{"num_hidden_layers": 16, "hidden_size": 448, "norm": "rmsnorm", "rope_fraction": 1.0, "init_std_up": 0.0256, "learning_rate": 0.00501, "beta2": 0.95, "batch_tokens": 131072}
Each number is 128 + 24 x the weight over its row's rms, rounded and kept within 0 to 255. Layers, rows and columns count from 0. Numbers have three digits each. The size before them is the row's rms in percent of the matrix's.

# q: layer 10 attention query, 448x448, rms 0.0857, rows 44-63,107-127,171-191,235-255,299-319,363-383,427-447, columns 256-319
# k: layer 10 attention key, 64x448, rms 0.0814, rows 43-63, columns 256-319
# v: layer 10 attention value, 64x448, rms 0.152, rows 0-4, columns 256-319
# o: layer 10 attention output (transposed), 448x448, rms 0.213, rows 0-3,64-67,128-131,192-195,256-259,320-323,384-387, columns 256-319
q107 150:123110119117134156127133100132123144128115137085116138150096165134165142166145170130113102130155154134097138115144127120136119122148162156097171095066149102160098159112129146139131107149107080
q171 118:113155113128094119112132107105130124155111107117107117142096109102102129103163158102078138133142129112144138147115137135140120125157093123134111125140111129158098115112140145093158150168105130
q235 047:137119085157107112160112135149150127133156124111098181147081132117160124094105108157131139200123180138143097162158151115097112109121126123148162165114107117128149126163134098147128067121145094
q299 091:100126139136111164108115140142154142132112146111146040095097136103120143097145156141147066110106150156120124100124120161082143157115153141109154158137111110129119127154166135150118103158119127
q363 121:144098107120164137107133134148132148136142118141116103090125174137139186156137176137097116130131178167129142124157105115128102133150144151124130128092143074152101117155148109162115086155124101
q427 044:134125095097125143125155133131121144136127152129148101126112136129133106112164113149116151105124135174072135099142155175119207124114165106145112157140119185168105126091121153093126126129163144
k43 059:162123112121130113104112120125111150153119125163104132115115136105084126130134128158141161107140125152116080145128135147121139149120097146130126130161139125086115143107103136090170138115124122
q44 082:153151121114134122112119090093097134143148151095131120124122157092130106129120104131119131150117111115097052140139167136142078104109128128138147116167129122118117101152107164136068128110127124
q108 136:169162141128128114157121078116159143112129139126141158156100159101108096162155139134132130090143145058127122143132123073120124098099097113092129070106100100121151119091135141124075100086093118
q172 130:164109139102137095142124137131111095122127132159141112101179102088155127118146124115122152123117161162077107135143089130130127138111122187124168113115097120137133131173117098139115153136121099
q236 047:137117152143129205125144145155131132086107162137124127102123120145117133143169124136133115147126118148142151117104138125151153150147152157155114083143148152111145132101122145121133124068152138
q300 113:129162128126106121086054097153163100116141125128147088131124091150128143085120086088142103124124173134103090140154126098141139103084125120132140110157104152120123129133105178119144104116144107
q364 119:120122177171103086171119119096133118134125127122113117144149111124108126108103130178120069145091145084133090134121153113155090158100128109138131128116130113124135174110140124112106154108069165
q428 055:159123132130151114154121126119101098110124106144104120136151139150106142129127099093148099156111137115132133140116118143135065134135112088104106111136129108138144118144132085163109150151123130
k44 061:132123120142143123114133105088144128134114099141126151123162152147117170126135171120151131126121128134095141145159120156111127159146082130114104117161122108116148123149140109103180117166143096
q45 076:175149117142122116141173127163097118132145119131135123089127109157133140137112117118137089118130137145125139121162123099120164119114113130106128133094087147145133135112126144146160123131134167
q109 141:133131098129152142075164089109135120145103159146158148084140107125135152151143116101111103137127132131102137131171142153146160115106124123135094138123138107132156130141134147128118108145134095
q173 118:118161181117168138132164145110072102057151173113132122186141135137098123118153131155167132147135150167109106155130106141166151159139119168084167148144146114115086159160094081140114144121174107
q237 049:132103096120122099135107122107138135097149076134130110125137126088133133122102129177173145137110111132136149146098115161126123143151130097151127129157138095102118152137087099132132131131141105
q301 091:131088154163128128127186145154142118201145128124136143099137134162132107145137157143143158093067119080132109130128082167133098105167136164127124083141155158109149117143126149147153124140101109
q365 118:132122103144120108090101138131122139146109159101105114101134130149108139158123144168130143132158120147108142118140113131096161108165144158110144149148107106092103173111140098149096184149114116
q429 052:132131124152062136089136132146159121141132170130156114095108108113130130133145106120087141077143137105120131088147162129164151090106143134144115126090119137117090137132090184136132112112133143
k45 066:099135109112129106157143120085146147148087086156122095163140118128130129117131112115138138109107135148144110149123139143100114121091122086150127139163178112111137153180122150122118112125166115
q46 077:133106147108143143109111092103133120152145135126143143127167164148093135104129113174135139142139111137091105138124128160143116168148122135117148114158172138149120128168152110132113131105135129
q110 140:124103154092161138139104121121117115113124128134120097154139118110076095091165127105111137105122160131131135126122144118151128119137184139111111164148156164134153125136142135115104120115081145
q174 119:125098140151086144154148105112097169145101061131127103108114136167124109098094108133133101139156134127155151156145140143109106127096138101090127091082102102112110155141124105122185066151115137
q238 048:122115130127101126189089130120151137137134127115117125112108107138134167118208135080143087131144131093110164127101145104133157122115104143161144139132109116116111118126142120115130107150140155
q302 104:168105136144127122096117111093081112127124094134082101169108167137090129138141062119128104119096143095094127148129096176092197134119152142073160133103144147141132149135142137125121140140159122
q366 124:129136115068143140115134127170092099076159172140133087127112103110120099137162168117115143125139150154151110149122108122144150146133176143111112137096127111156095143138148101108152127121119072
q430 049:136116126117146109110149083142136127162142126136089144098135150167093117108136112105117140095129143129134138174115116152133146133128086137140133149162146165132124124166151093155123137163115134
k46 074:097145127149088095146114135091129110125127148113127120133100124191131115147115142129141109128151114153131110145150123089121120143096156149065136119154115150128115152096155129116140164133118119
q47 103:097091118148148136159103137138112115110104108105109116144157114097137155150123139121114177156107120130131080181108155090107120092087131137152115136173141145109173087133116123091114118147147084
q111 123:124134106097140126095098105151149148131124117123134140125168160099114097126128117138146096085137153123155107152162091107174114161172160102159134162151134125109140106131152154151183127139106169
q175 125:130132161153134116136133119146129139113173127166148127110127083074169144088115138105145155108163107146135106145080132147079148168123119108104125159120120155128149129137116092106093139146108107
q239 056:172142188129120144153123107101147109135095122120128131124138127122124178102167121093135088117099110084075124104098134115151144154112133123099127116145104167131144164121146150160163122109146170
q303 110:097099130153112123091109139177173091090115115152157128140151079112159096136125127099129155146139111120154139163167116105178096136081070096143112126115151135090146133084094137121112115135152122
q367 114:138158101157114090113129146101141110127125103118159089105169079141140125112100124146154072150136141105098082177149131152116129126080136134126114133148107092157103137096109110127125136114152107
q431 069:143114134148178135185115161151116123132114132136111132174123125136127148108120116122127137178102124120142099132104122120135114093131153094123119118154128130139180112118135086129117168154147125
k47 070:104115147126126149146081117150141107135134123148150115148095123132083133119109132112126105130148127116151113116140149085164131182132140115113126119109158136100128131128160147188175107087096125
q48 101:153167128114077084134136110169114119117096177091109108149043092097138138113159073095123156126151125136129127143096116138149110143160175116110122155076122149167114129166127133140143114141122176
q112 136:089138119166150087083106129156137122122138153138150097123123110137120138111155154115132103150120155143103115115133159156148161122136141151123090148183083119150147100117094133136144114141117100
q176 110:148101139102171116137162107109121101132139102124117125185072138115119128121135114131144135166090090148100115087113114164128133097134095111163136114156130116146042101148092149158159104138117116
q240 063:162134196119131152138111125109134147132110133139156131115136154118133170121151193119140108126111109076137145118146154137143110160119130114131126080129149128131162125117127119129123114119133137
q304 116:126183134103125115156174123156120131161130124079100079127089129147138115140128115115132157144151122142124061109095140138184168101115154159116132127122100154149160119175124129108147090113134164
q368 108:126141130138109142171106103163111106089167139127137127141136116125097108131127131113083137137146102113125100131130097148136093127122103155137105134137130107091135111111117154161140134153128132
q432 066:170170161126113094131135138145147139109127130110110092157089088116116121151094059106153106160116114142154075134098118114165184132123140125108083145062114118152127149140144124124082163136121132
k48 077:114140096112109141128103121119119107127136157093123145120139148161138130132103139107138086099143135134110132143168112131148151104139137115151117107145119117109129111131160120151150171097123134
q49 109:118130061112123115136135158146117111141174130173119127113170137150131142143101126094105161080124120147132143149112124142158118189138133103089124136118121128142126129090121140104055126159097110
q113 102:104121162104130085134113105184079134138111128124121109107111065143127143111084112156114140121125109137124180137147102106124130080138113120151105130149097132119150096123123123076138136141111164
q177 110:110141136113119118166087108109079091142155103147145167155174147119124154132139161125141128161122139166138102114133112146148091087149105119153143109097164117126121133116095117086164193131145098
q241 061:135143163086118170079138129163139127137112133155129088160087150144085112141155126134147120152164155156162121136102132122131127096143138121129148161122128146126124113132104171119178172112118132
q305 123:117111142143144149158123174138101115115143164136110129129182143135136124144087126102142182135114088117162158163121107121133141157122158132116120124093134114164135139114147077093099164185125071
q369 111:148145154100141111124061150114169126150147113176148139125136160164141102105120121104096131144120119167144147115116115128140129140119111102086160139111106135078119109093100075123097100159127147
q433 070:109118100125145105111134130133102106169118111112104126115135126147127143147106093113112159146146131150147107156124145107134172151152114127153139129144136118153125156117144139111073139125124076
k49 090:150140080140132139102113159149112139124125172146149124116116092078115097137104106133079139140105118135098136155111125143141148122126106145107140156121112166132138126110118099125154114185119096
q50 096:110114121119116106155105096186173135124112138095118172153187099114122130111189156155106131142125113143095127169160169123108107098123125132107120093137120100114155079130121103108147078088115145
q114 089:102148173122105119103126137149141125166113114108153150129142154125112160121143111120109161124125130122143090111144124141131112123117144153098111177110159162107142134144166107107165103126151136
q178 095:145142134147134157149119163138101151127143177104113139142107101131143111091120097134144138148126102146137126143158145120130121118115160119158112133127109139115130137109111126116141064159105150
q242 125:103098059169155131101151159127068146109113131110116141106085118123145104129094109158118170121122111144139128111091122122082173117108108144149141152154117149095077116130122131130126107127135086
q306 107:147161102133109119129114138153148154164153092126137106176106133112098129127158121088144077110166158123119083133118150158119164087092102122101131140136138112099187109101103147146162150123108157
q370 094:110097110160095124145120121150158101140107141149103139117151133068130178115127126173145110131109180103134100172133151157140107166131128146115109125107156161145170138142115167122165160087102161
q434 094:114159137122108132125149102169167144114153155143131130147152109138058151083154143105128084155151132125121145143147115129105102125125124142115106143106129128119173073127107105130144114169115161
k50 083:151143169152106106080124131132135126170128100142132088114114147084134102121152119103094106093095115121097164108095103127157094117120138137119139131175128151135175139110079123090141114113123141
q51 105:111146143083165087168121115148134131167085125123109122153141139116123142119179159118111128102131134100112064118110155163137155097106112169139128146123121108125139106163162116186174160157084148
q115 100:163123129098170142173108110100114108118125120163118121186163124127138141138107125137111120111067100143112183134123095114167048126146119085081102141148113123117111153139125117115137133173121124
q179 107:114140129143138110114130145119113161133099158113119154111124141137178158133150145142138175135126086121115188108146121166118098134164163091118146141098093146117158140096111139122113111124108118
q243 076:147131195136184138148131115139125129111142165130148157139130141128141130126118169172124139136103098142137150147108100139138138155142113107114115098117122181139100133110115110106174132091112141
q307 126:131152133131135126144123130100142135146141087101143122152117115158135172114147152147130135113140132179145133159106141074147101111137152138151133122076134098126100102108120126097140130093090163
q371 101:121130111155140133140129159154167139143096131169103118157154109085124166117157136098112098123126124150117106155126105142118127138132088110097103113107168106118147167130100156161149135132119137
q435 088:059139113140121145125152096202115130139087117134145128114171130139120152110140133122140137138107136150105090143114151117106111103121138158148157131149119144126120113162148111154176129115114156
k51 086:145086142136124097115120099143099169149134100159145089151156097104131138115135103128132110143105122136148129154115138130128126156122128144132127148127086145121117122172118117099125119115133113
q52 115:130125150186156139134066138126083123108134131096109122141136137100172148152125128130148182131138105124100161084109124134130112138167108133169146120121112098144109131164116118102105138098122143
q116 099:122140123163094109135112134132070099125141139094116134091162162140124129154116143106148123135116131135130090148114125166120135120135097078115084080175121109122093098109130106137109139136126083
q180 095:132121137145139130133130147146105156105148140129104140111125111120090109128130129145097079158133134129126090160128132112131120118118177122166126124123143098156142149130128110129099153170090124
q244 100:144145179062101129111109086107195126121162105122151106168169152156096132120141132103136067143118114115127117150175130136160094149088112095073123077107176130116146128106138127108128111140139157
q308 119:139108154166167136138107123125089120101122131138086097121112079094155099141106155097106159122123101089154191092092105169106140133135115133139143094099115134110129145120105137157109137142136110
q372 100:212133148136128121143137108073105136117132147129162128127120117105110121148108133104143107125162133124095149132156127146116142095192124122122102138117087118157097126154129116128091117179130115
q436 108:128132102162171145107081133100106123109134124126112097158167136098144131169121157139157174165112084091091157109127149132107125126144127130109120092105129121152120114172096120113111125113139124
k52 096:117147160138159115132134144133117116110140136162113154098102067101143124139090084151097174159149147125141117133114129137131157110160160101183105128113108094129094120154139090130141139149130086
q53 106:110152110114126107134136111165108130123142117105109130102103133128115149080174111114099082157157159097073109128173156121084068121114132098123144102144120088154165106159141127142152106121133145
q117 081:131100124110137118109148138114152117132164119124162136106114147103149169138159120121107157103126108110132146079188121139132063089100127085090157170096147129124143151144128089104122110143099141
q181 085:165136097131148142174122131166122147146125131121157120108144110113144154125155103106127120089105102150140114123176161124117114111105132122162125159134118110140149122121147132100129086175103187
q245 128:122136128164122127109171133162134136111131154133124136115167083111099126099101148104133119160119121184156162137118126116136113141148115175136118147096128147102135108110102128119141140156094126
q309 102:112139108101113102132146127165123148161144081140136107178115144116100105131163087073125086114154118093082063147171147113057075125089122103109113132181155104169156104125124104113150131152144164
q373 093:077133087148136130117118114128160127128079140122094116120151124089134162104105112142136096099124124112125115144148131169120087152099104103114139110089164105136185134177118140123138147106115167
q437 117:107155123127109106098135107179116131132140126125136097102124100112080144097173116069106080165168131108108128123170144120103057133120140130125142147120127103133164094149119122123152114151112171
k53 113:153146113143139131164139143131124064122104167172102126139081125146106131148180131145134124126175121128113108133122154122136129118119150135170114145113110098114117095161160111140140156123134139
q54 109:156147155123153143133140105112180131064157109139117173116125116146104148117134133151113113155149114116151145151148102114110139190119084122110134101127140147147141148113081166162104135153137090
q118 071:142132141118151142147099096126138122140116174107141098126131131101126095152141132102151115069119102081120140142130125098099137112099143103097150094153063128158111126093126122150134089102138143
q182 078:176130118091141192128118113077142133126153148123140132112136152149104121144126140146119083151174137166146088108138096105173062134113147130104145140136102129144145135118151137099127170153119129
q246 144:143118102086099131117109143123133138112143105155105147139134127094052120121130113066121121136162107137097176130134121113086130149101162134134138120147125108111128101119100116138108165179124109
q310 102:188138113097155121103120133110171123118139139138152139138116108154085108130188163122116090103128152120109172123169109151103129157118085098118128113153128188112147141116109148150103151146148092
q374 082:148134132181122156155116121145169122121113095125148133120143142102091154149148116116122112080124145137126184130132100135092119159102118119111194128081125128132154147150113133140066116130138119
q438 148:165130135107121117117148115074167145086156137140103146104122134121071127100141150110111111140162095139124175146134096131099154143105098109122122109122106127135137135124095145141098162170147098
k54 111:111135171098143136138109136143130165106157111123130135137152180144126122156118160126096105116117174125151161115102112139142129087153132121135140140147114158162136137146102123099091128131134109
q55 107:142123106146113106134149149142112116145113146102102136091100109149132143100117162150139139129120122126110080138131150112131181131124123113141120140091147128160153153125141133118158117085127117
q119 077:089105108140112121114094140128097103135122131134120168129131077138159117123123103130132151162069134152136100103114097127148143066172148160144114145142124129082134140115093110153164156117116111
q183 083:068128075123113151115117172140132118106140119133155149092162078114128109124144108194129123141131132096140095120102135105084128105124117137137160163150099133130122132113110116140124109127108086
q247 140:114169148119091105118146143177110081145111166126132130150128136082103143127127141140134156158131120178137146128152120104084149098169173118173120150142083105123164107138143159128129183079094119
q311 095:104130129157128112129178131144163121138133116107151132091085105161128128112155109159128156140127142151111101158158134104107138118123148161126134114113141115145149127134122135133120130117104123
q375 075:136118122087113118131112174097153086127108126134131143101126114166163143129132130104131133121115137124152121096124077118119118117188117145133141112077122092156154137130139139116126123128098090
q439 137:126148132139112116132161143144130116145126148112103155094108124131133139113123143140146179145120108135125105144137136108101192110144150130163128149115134116155156141156142159138155155073125122
k55 135:133164148141130141079145131116124139120136137139113163109127129137112140143159114125074133123142145116130113108091143167150121080180139154175114151136116127139148125130133112115140097125147122
q56 113:136167127125146128115098145155153118180147130153105085132162123067167141139127154097098138138131164106112065154149115103154124134119124131124130123144064131158117135167145152103140134136102135
q120 069:114114106149150160113110146136116118125128116125111135166131106135108161097169114118139121159139104140140128167165143103143152150113125137089132136111102111098109127219142123173149144185111078
q184 082:089160109111169115094137156125132135088111137146115102143129129125134155153131116127159108132138138088168121089171128146127122111125118117106154150112070109135080146109082095127123123159136101
q248 151:134192122130182111094113135130150070150124146102135111117126109135149135143120189132131126134164182121107061147137123155130127121135115152141121053177082109114109183149123138150068117143085129
q312 094:108135153112150149092126165116105107198118105156116113124148169068139145113121119120099133160134090101100102120134118158153099125138126165109134118083067114156126118147122117104129151150083119
q376 069:091151141162124141136150144132138155128145131113112152120163135118130127116137129047091123111092138102114109128124104158136095148108159107144130162145130130129172160198123177128117133175107138
q440 156:140173124119169126083115145144161097180123160133118098115148113086158139130120143101123137155142172120118063156149125131154119116137124127127137085151047123116111164150137150112114137139087147
k56 138:107091097140186155153118143099128125153120116193154127090166121162104119095110105119152144137110128123107091135128133108164087098137111118109128079118150156112109133113106160105103111154134172
q57 115:104105164090122155135138163127114065136134114121138147153144099146117103131126164194136167136149131127110098152137142128131147127134104136134113156120119104142143136125127138135124110126092115
q121 065:106154128075146137129134138157130117171171181127127141175104119104118138136127140156152164127161083115100121124139146118154150167124131160113100106142105152134101113117118131112161156147081127
q185 077:116133145133114149145139123131106140168076159131159130119157132155118128132165088110111129126138112125106145175154101160125106126125121125115137117086134111139106141160136128119119126153170162
q249 154:116106127113142153124117174145093098127129140119138136130137146166147114159141147159119147165114111134117144132156136112101145110123125095134137197126105131167168105143161120145147071138103156
q313 086:093144134132115141127156138108092095129141160091134137143080109151128073120114118184141128119120137127089126158130108130126138114126102101100129126099098124158156133168122135152161122171122174
q377 060:094126098114095124120108151075095126147132092071147157148141090136118152105146128167107133142161125124107148148169107146106103104130094086126152124135098098114142096199095100122131128142105143
q441 160:114107159109131162132123172138113063133127128114116145131134128168130094145129154198130166152138122138102130141144146136107140095130112099131122182113097109158166132137144119141140082134100151
k57 150:142117151140128168105092123156144150153109138128069099124125158127148124148113112138113105152129089075123177094097164141133095121100114153137168145127102130154160134115119087134120126099142131
q58 107:117137117101151115085132089135096152139116164104127130102100114140183153149150143134119117115105116157083111105115122096094093122121120133080139138150138106137139159144114128134177143139146165
q122 061:106099128157120133108161093145096126101123147141130144156152148178112143152130139090149154123132118141126123107121130111147158131150116124138163089140141094141136101123122124138207138126158151
q186 068:141128123078114139152088134169122110141115133157102118113115115114125137141135106108095142072140151102132076117126165097120096123100118139097150102136140155119152133110086135145140159149119113
q250 153:091128124095154113091131079151103183124119142116129130101118129097165131116128139155135107119115125127086102106147138079081132142123092147078141139137112098149140121139120145155171141126171161
q314 084:116096132076100138096111104132124174160097170128124115108096119147130148142123103117093108125098121183106126092107120080141152144151128114090150131156167110115146130173119135142196132151117153
q378 058:162093127109124104108127103140140110161127168130132124136126113119141114155063143091121139116099123124106109132161153083126097090127138136115111128149139127132109137148119108134152138164119116
q442 160:105132143090155121088132085143108162143108149114120135111106112145172144131139133139121102137098124134090106110136136093094133135130106133076134133153131109149140157153125138148175135138146152
k58 146:126082160117138059121134120142094122104122134151111137095132105151158157127133156144151072134140099117114122145146150124105167131158142086104174117135128134125125118117105156191146112083139122
q59 112:160140127127093098137130110133110124098111073111110095146129072139163144129145175118101191183164163173152121205131155122121110131131153136129094159130121110164115130113163196141108124098130124
q123 060:130130114106112151100170115104159161099124133136143151155092092126123102149154100098137137103174148104100182119124098167117115155103130150119163170104143175132105116089194190116063159138112112
q187 076:181136153128117103150150112140139089123147092163119077108124107115127149153110134113123117134149157127130121135121139087116090164076117169116162163096137132106150180145135178132128104162090106
q251 147:165110124118108106113117111122104130088124058128100079154138076147151112148165163110115174184176150164164144194111146139118103136110136127131126151126118135166108147107157176163118099136150112
q315 083:155102125114120070121125103174133115127137096112134092144116129155156106134105154130145183122130151138151148158150162107131084143121157138108130154107137116145109104094164181112111109162099121
q379 062:192130127193076117117086103149138153096093088120106101172120175118155118149114152117129129155135154128116139114137168102112128153083162170102132135123104150099119149147154164111141122083103145
q443 162:159119122119103089116121107145102118103117072125104085148127067148159138132145175105118195181167153169163124205114149130117101141119135122131113155141126113166094137110167197147103119122133113
k59 151:160142152125126101081112172124126086117158130148151126140107143130075121114109106126109134134117096133152136120092104124119118132141104122106164142135148088157119104086127154158139158146119089
q60 109:118116148130082157133100145109134142104102105110132147117150107129128120146131125128205101091117159125100134112093166082137113129130102135106121119127101130134143090127112103156156123108136141
q124 062:130082131159097163114175128127147141103064131098112147081116124079110088122117133137108109143149094136144088092078086090153126126151110095146112104125159152108204142131163132118096113153117107
q188 078:117109141132113128154153125139157092151164096089139153120146127178158107118130141099134163113094079118080130142114148130160105159127091136125122108129153141106105144125122165125087145111134138
q252 143:113133138121109157145107106119123137087104106106141108113131124115110128143135125150200083097131150099087123133097184104146126111127089119115122089115080128118120092130103097143150130128138125
q316 085:141136133109127114164135135130147154110107084124141127116144089116148096110153133119197131103121121116104093125090176085123129158122051168120105136148118136115146157160122139152146124129137147
q380 062:137095175113124155100152127133163103119130128133162134106133124160160115131151162116157154184130130134140162105061159141141155118176135153127127105102097098120114135124128142130088130097097118
q444 156:109134139122103144149087131117132150107102100096134132124144118123126120141137125130199092084125146124090113109098164096153122136118089141121122109104081146127144090115119103140145117125144127
k60 148:133114103118145131151139116168107103105101117117168110104068123107121120105105092091144151108147125136152126109112171179108126106111100137161100133069111126111081148120121148096134127128135103
q61 109:116114124139138144120152167125074131140139135140129089155129145118114131149098132113134146133087102121099127128130173135164170138103100112141121143126197137090153059145094132137115157154142097
q125 060:088137127107127137091091124124127124120058141105134107180145161090152143139141143082138154195101136148151101147155133121088163152114161080143142129135139121104117112157113099140116120130167137
q189 072:126091135147155084109127105121117107134134110110132118095139114111156142138131114100155131109119101089082126111128156135145114117149147124180145088170126137124124106137131120122141122160136086
q253 144:126079118123153150130138160117083121158112140149135105178135147134116126171108141114149147129105074127102134105152193116176155126108085117154142136122174161091154052134096137124124145136141107
q317 077:151107108134156141141113110159113151128108159129126082133102146159116141128115151158139126142125081186066100106149130118136152125128106145141116106145150188118151086153135137130099148129119134
q381 060:092127112126140117120135120143135106112134127150100125167148137112114131107112102104102162103111115159117078117137125165136106110092141109150183137111152151144162118165103136111114122155150137
q445 153:140083124149150145129131149116086120141110141146140095154124146129123125169117139123151133137082069122088136106146182120164156122110107115136116140113172152090170049139103124112120147130151093
k61 145:093095123113135149114100123118154078136124130115124104172078133103134138146076163116152118133136141180174155099128100110123163152156140137115114148121142183124135131085126082095146126122120110
q62 113:144118102096096133120114123139098127125137121150100107119115061121098102111136153063159085135089128130122143144092130121104142145165098134113091136132116101150135111120101114133194128166124079
q126 064:130135113092138132127116102104143125141109196139144151109139118101109116144105130159179111128123102095113126175157155142112138109144113116145127132149114156171127115126129123112166140121079131
q190 076:138113050109145192128144140122134157099097158161146110115139112173113116146131153179180123118136121157131146119090103117151139138134133081155142142112102151155136138168159109142126146174144159
q254 157:151114119099106129139120126148094133155131127146111128122113082135149124116131163075157079137088130146110150144091123101108143143178109131119087159121128106149139093107112103117179097170125115
q318 087:147140090100143123124108130149110140112132131118134122092139098152130105158122126106130102091097145141096192136121109103099127171155070145131083169100115152115109130096092109115150110142141104
q382 068:107124077096127144100120126129098155123142135106136120112132074117124099148166099130123125110118112145124187111138169124116116091127087110141128166118094153123127123125101125141122124142126134
q446 160:132124105118103118131107120150098132137129125139101120113122088130137126112129144076157080136086126146124150138100117116099137135159102129120087165125120099142140102114107113128163093176134102
k62 138:126102121114123098087164150096117137116130117105126153135153099143158124118111172116139105124121101128121135148115116117176183139133096102146134113142131107148124114147139155184155113109126134
q63 111:139102093129139121085151121127118132162117107101119106109143119131122116136164118124117152155051092142143141130146170150141121174160074123102110163117136107119117145116127100107108121132153125
q127 061:180130125142197104139152108149160103146149135116106114134122124123152163122113104124151141154102095158124117124138135124136089125139121108122109128125120101131111124104107129137108116127159103
q191 073:068126142089124116134136124104131121162100084126135143133086095121141118140115151088120111097139101114128138138138157133167085154141090143091124146084086144157150106096126097073098146138112143
q255 147:141111099121139133093136118138127138149120125106118120123158122116106134149168105123111152153064115150143115118129173131141112157149098107105096170116128101137114146124127099093119124122141111
q319 084:122119130129144136111163116163149124122153100132108145124162107102117153140147147112143146105105167138129129107130136088152095133124086118096107165124120112132170129136110092105079110169093110
q383 055:127120097117129128146134112119090082126168116158163082105134118139133136140126118092115135143132146120113122171162110127152134134148103117163103128138125097159106139077120100129120136174120085
q447 161:138107107129141139090145117128127135150124113098116125112152117125108134140176103128105152155064113143148119131138175128144123182149089112097098175125125099127122149120132100097106123124142121
k63 150:134066113079065139134152093138132125119150150152111109135160092108145116135106136130098151135141143115128131121161134162132136172084142113127133127137113083186113105148123106111136109072137176
v0 094:147124145144117153137102093139124094094111106118099129131145116137163106139140146131168147152170144122110131151089103141150111133127142138087162125123130105143168099122137151148109097114123107
o0 086:131126112128115143178123106134105154099150147141105103123116206128065133110151155157152092114129129131140144154122124145155106158130094106105129152155158088160138126130106083138102140143135124
o64 094:068131155090144123125140143126140095171154088152075134189118139134156132092127080099096135140109129098121130134104119121101130137100126099132096129107136165133116119119141105152128158161155110
o128 087:139149093099140102104142144073145152096123123144145152126134121146103141098127128086171178113126073148132078113194104120141179092160101173092139108118125118091153134090125091105143159134141109
o192 118:119144107165123162145126110123143132128131196118114111111110188138090121148121144163161081118131129155130144142123146136149131156130128122155144145155131122166125142131129127110142139103131144
o256 098:083169104132114137119106154151141140179100119128157095120134110146150140128179121099094127126123108116113140126133154160076105105122159127154117100121122168108146154176136174106161125109128139
o320 095:131123164088160144094139091138086130127119144114124139167129149148161136131087128131110076118133133151118155125133133135123153178132127089162178135113134093146091149148111125137126125126144102
o384 111:104125113158113168146134132107112124126130172123130112138105189131074103132133166177132103096143136153122121117124124142134137156098111118130134149127114125179153115161107127129107154147111160
v1 102:118146104145146131117110124090177108116096178100163117177124068141106198094175170151107124162132119143151119113098144122118123132163092141124180153130164147149082167118121155177155126141155168
o1 084:130087123158112132150184108148118098124138069105136125158077087132160126078122069122145149149118149113146146085126082127109129147123148100118109146092103121148139130118122113123115176137037107
o65 106:112149143049170110111117162116108087141109158146146124120123138112105098172161104142135137129089081144152142146126172129170180119127128106122101119134116112116115078153119142121149097104144106
o129 085:132121074147131082122114114121127116131119126131101088125131153153158163140104151145122134086113136161154093163124079092122139085113160144191112117130141135138092122109148120148120148089103138
o193 120:126096122141103151160164103136132114120147073136126163108104104163158130089123081128163127156103133075109160091164078134134104152127132136134153125113113133133153138093136110086155165181076110
o257 100:120136100125090149107097128107118164103078146127073117088148148161122143141130129114148130101137127124145177130126125143170139117128136165138119136185155113067112106151182135130170062100190174
o321 090:182096178159149098164125136160099164095129132121186135144163188094142165120148131110121151093132114116100126148139117131167143100176124177145136090104126126146165124157069124143144148135152063
o385 117:133100127117109154149121098133091102110140094141126162120132126182144116063130083086153120146128143090143149104136090145134123155093119116124152157141092120141134132087136128100144158196079114
v2 101:134170115135136110138131149110090118113163112161135111146108113138141153094154140127132174185095127117109145107170115142101122137106111127125096125128128130111043146110177154148088142177130129
o2 078:116161130128140123165132149137181120093098168137109117112141119144147114143126141108154173137086150107119116136150110059132106067143097129134188146151151158173147090131077120106148148121109096
o66 099:075126104121109140091131144182129115137129103136168062145113143122128102135151113109086072135102133110074148153086126135163147123105139114139114112130119117119105129095153100106123088136142097
o130 084:163104159157092188130135125128136152146171142121097083116109139122150121116118132123139145094165152135142098146106112132106105175133191111097118143115131141101136128156137104131133138070125129
o194 125:116155109120142137177141150153176122092095152113121150106140089155155126143137105138166175144096144094165129100159129103136135058120102136138169124137163131177186113143096149147141154113095119
o258 108:152121144132145108114121109121131118150127095124153166106130129114115174135075132163102122127187144153131128121088115180110149117127143128131119120145089098134182144101153123109113142104124155
o322 088:127136110155148138111108151138050113130101117079098136191124152125160080115145124086179141147101104095106138137165151140146139103140096124122146134095118117102104138118119119133104072104110108
o386 114:110160101136148138158142149134179086105073128102095166080134104163135135113105121153146173153120143118165126113162119109123134071129090145148148131163152123173197125121118149151125152109104135
v3 102:114136147081149123088104124120110110163113118148150108113140154087108120124184140106176152096093123079125125100052154145116165114164137095090139155145093080118157164130149149077121129135122109
o3 079:136188120135130119145126101114143146091100154132155083100185118138130107129120167167116151112114144163103144140118123107031118144161138149142094111176107119149146144115137113181129196133156136
o67 107:135110129147125122108137159098129157131120123090127160149124127141105190110101142130131104146200070116150107123137117159140141120128145133138177118084124144099108080183114140141103132121125124
o131 084:082093118108159107132100121131072103173134115158107118131115173114122114132171109088100090084127144118139111122179122161149134129089105181138140120094176134144141091123110108154141106111139145
o195 120:143183117132116132137106114113126154087087146114184075118141090131145140144120176147126149118114131161106154149076116096086128144106144145146057135168125104155124157101118146158113187125150125
o259 107:087123133137101156116174123155109114134150150152113167156098108103128140115109124147150136147108128134139170119170140124125104118104068088118102146113143161100117091136101114090137099153124150
o323 100:172134142138157100130110120113155142141118132134118137136102181131133121122141095145088143111118118144116079109096121117122134189159135112173171134120157106115139159149108145144124132124153150
o387 113:133168104111100150150117116113154139102123125126148102088124120152127136139118163155154164118110108126120165128096145060107124162096164188121059139174133104169125178110126133131129167126174129
v4 102:098119125069136125119152140116129101098127099111127141101174139130119169092121111119131116212147158075105115152118105105137104152117125113135111137095147139132167108133146096166167075132125171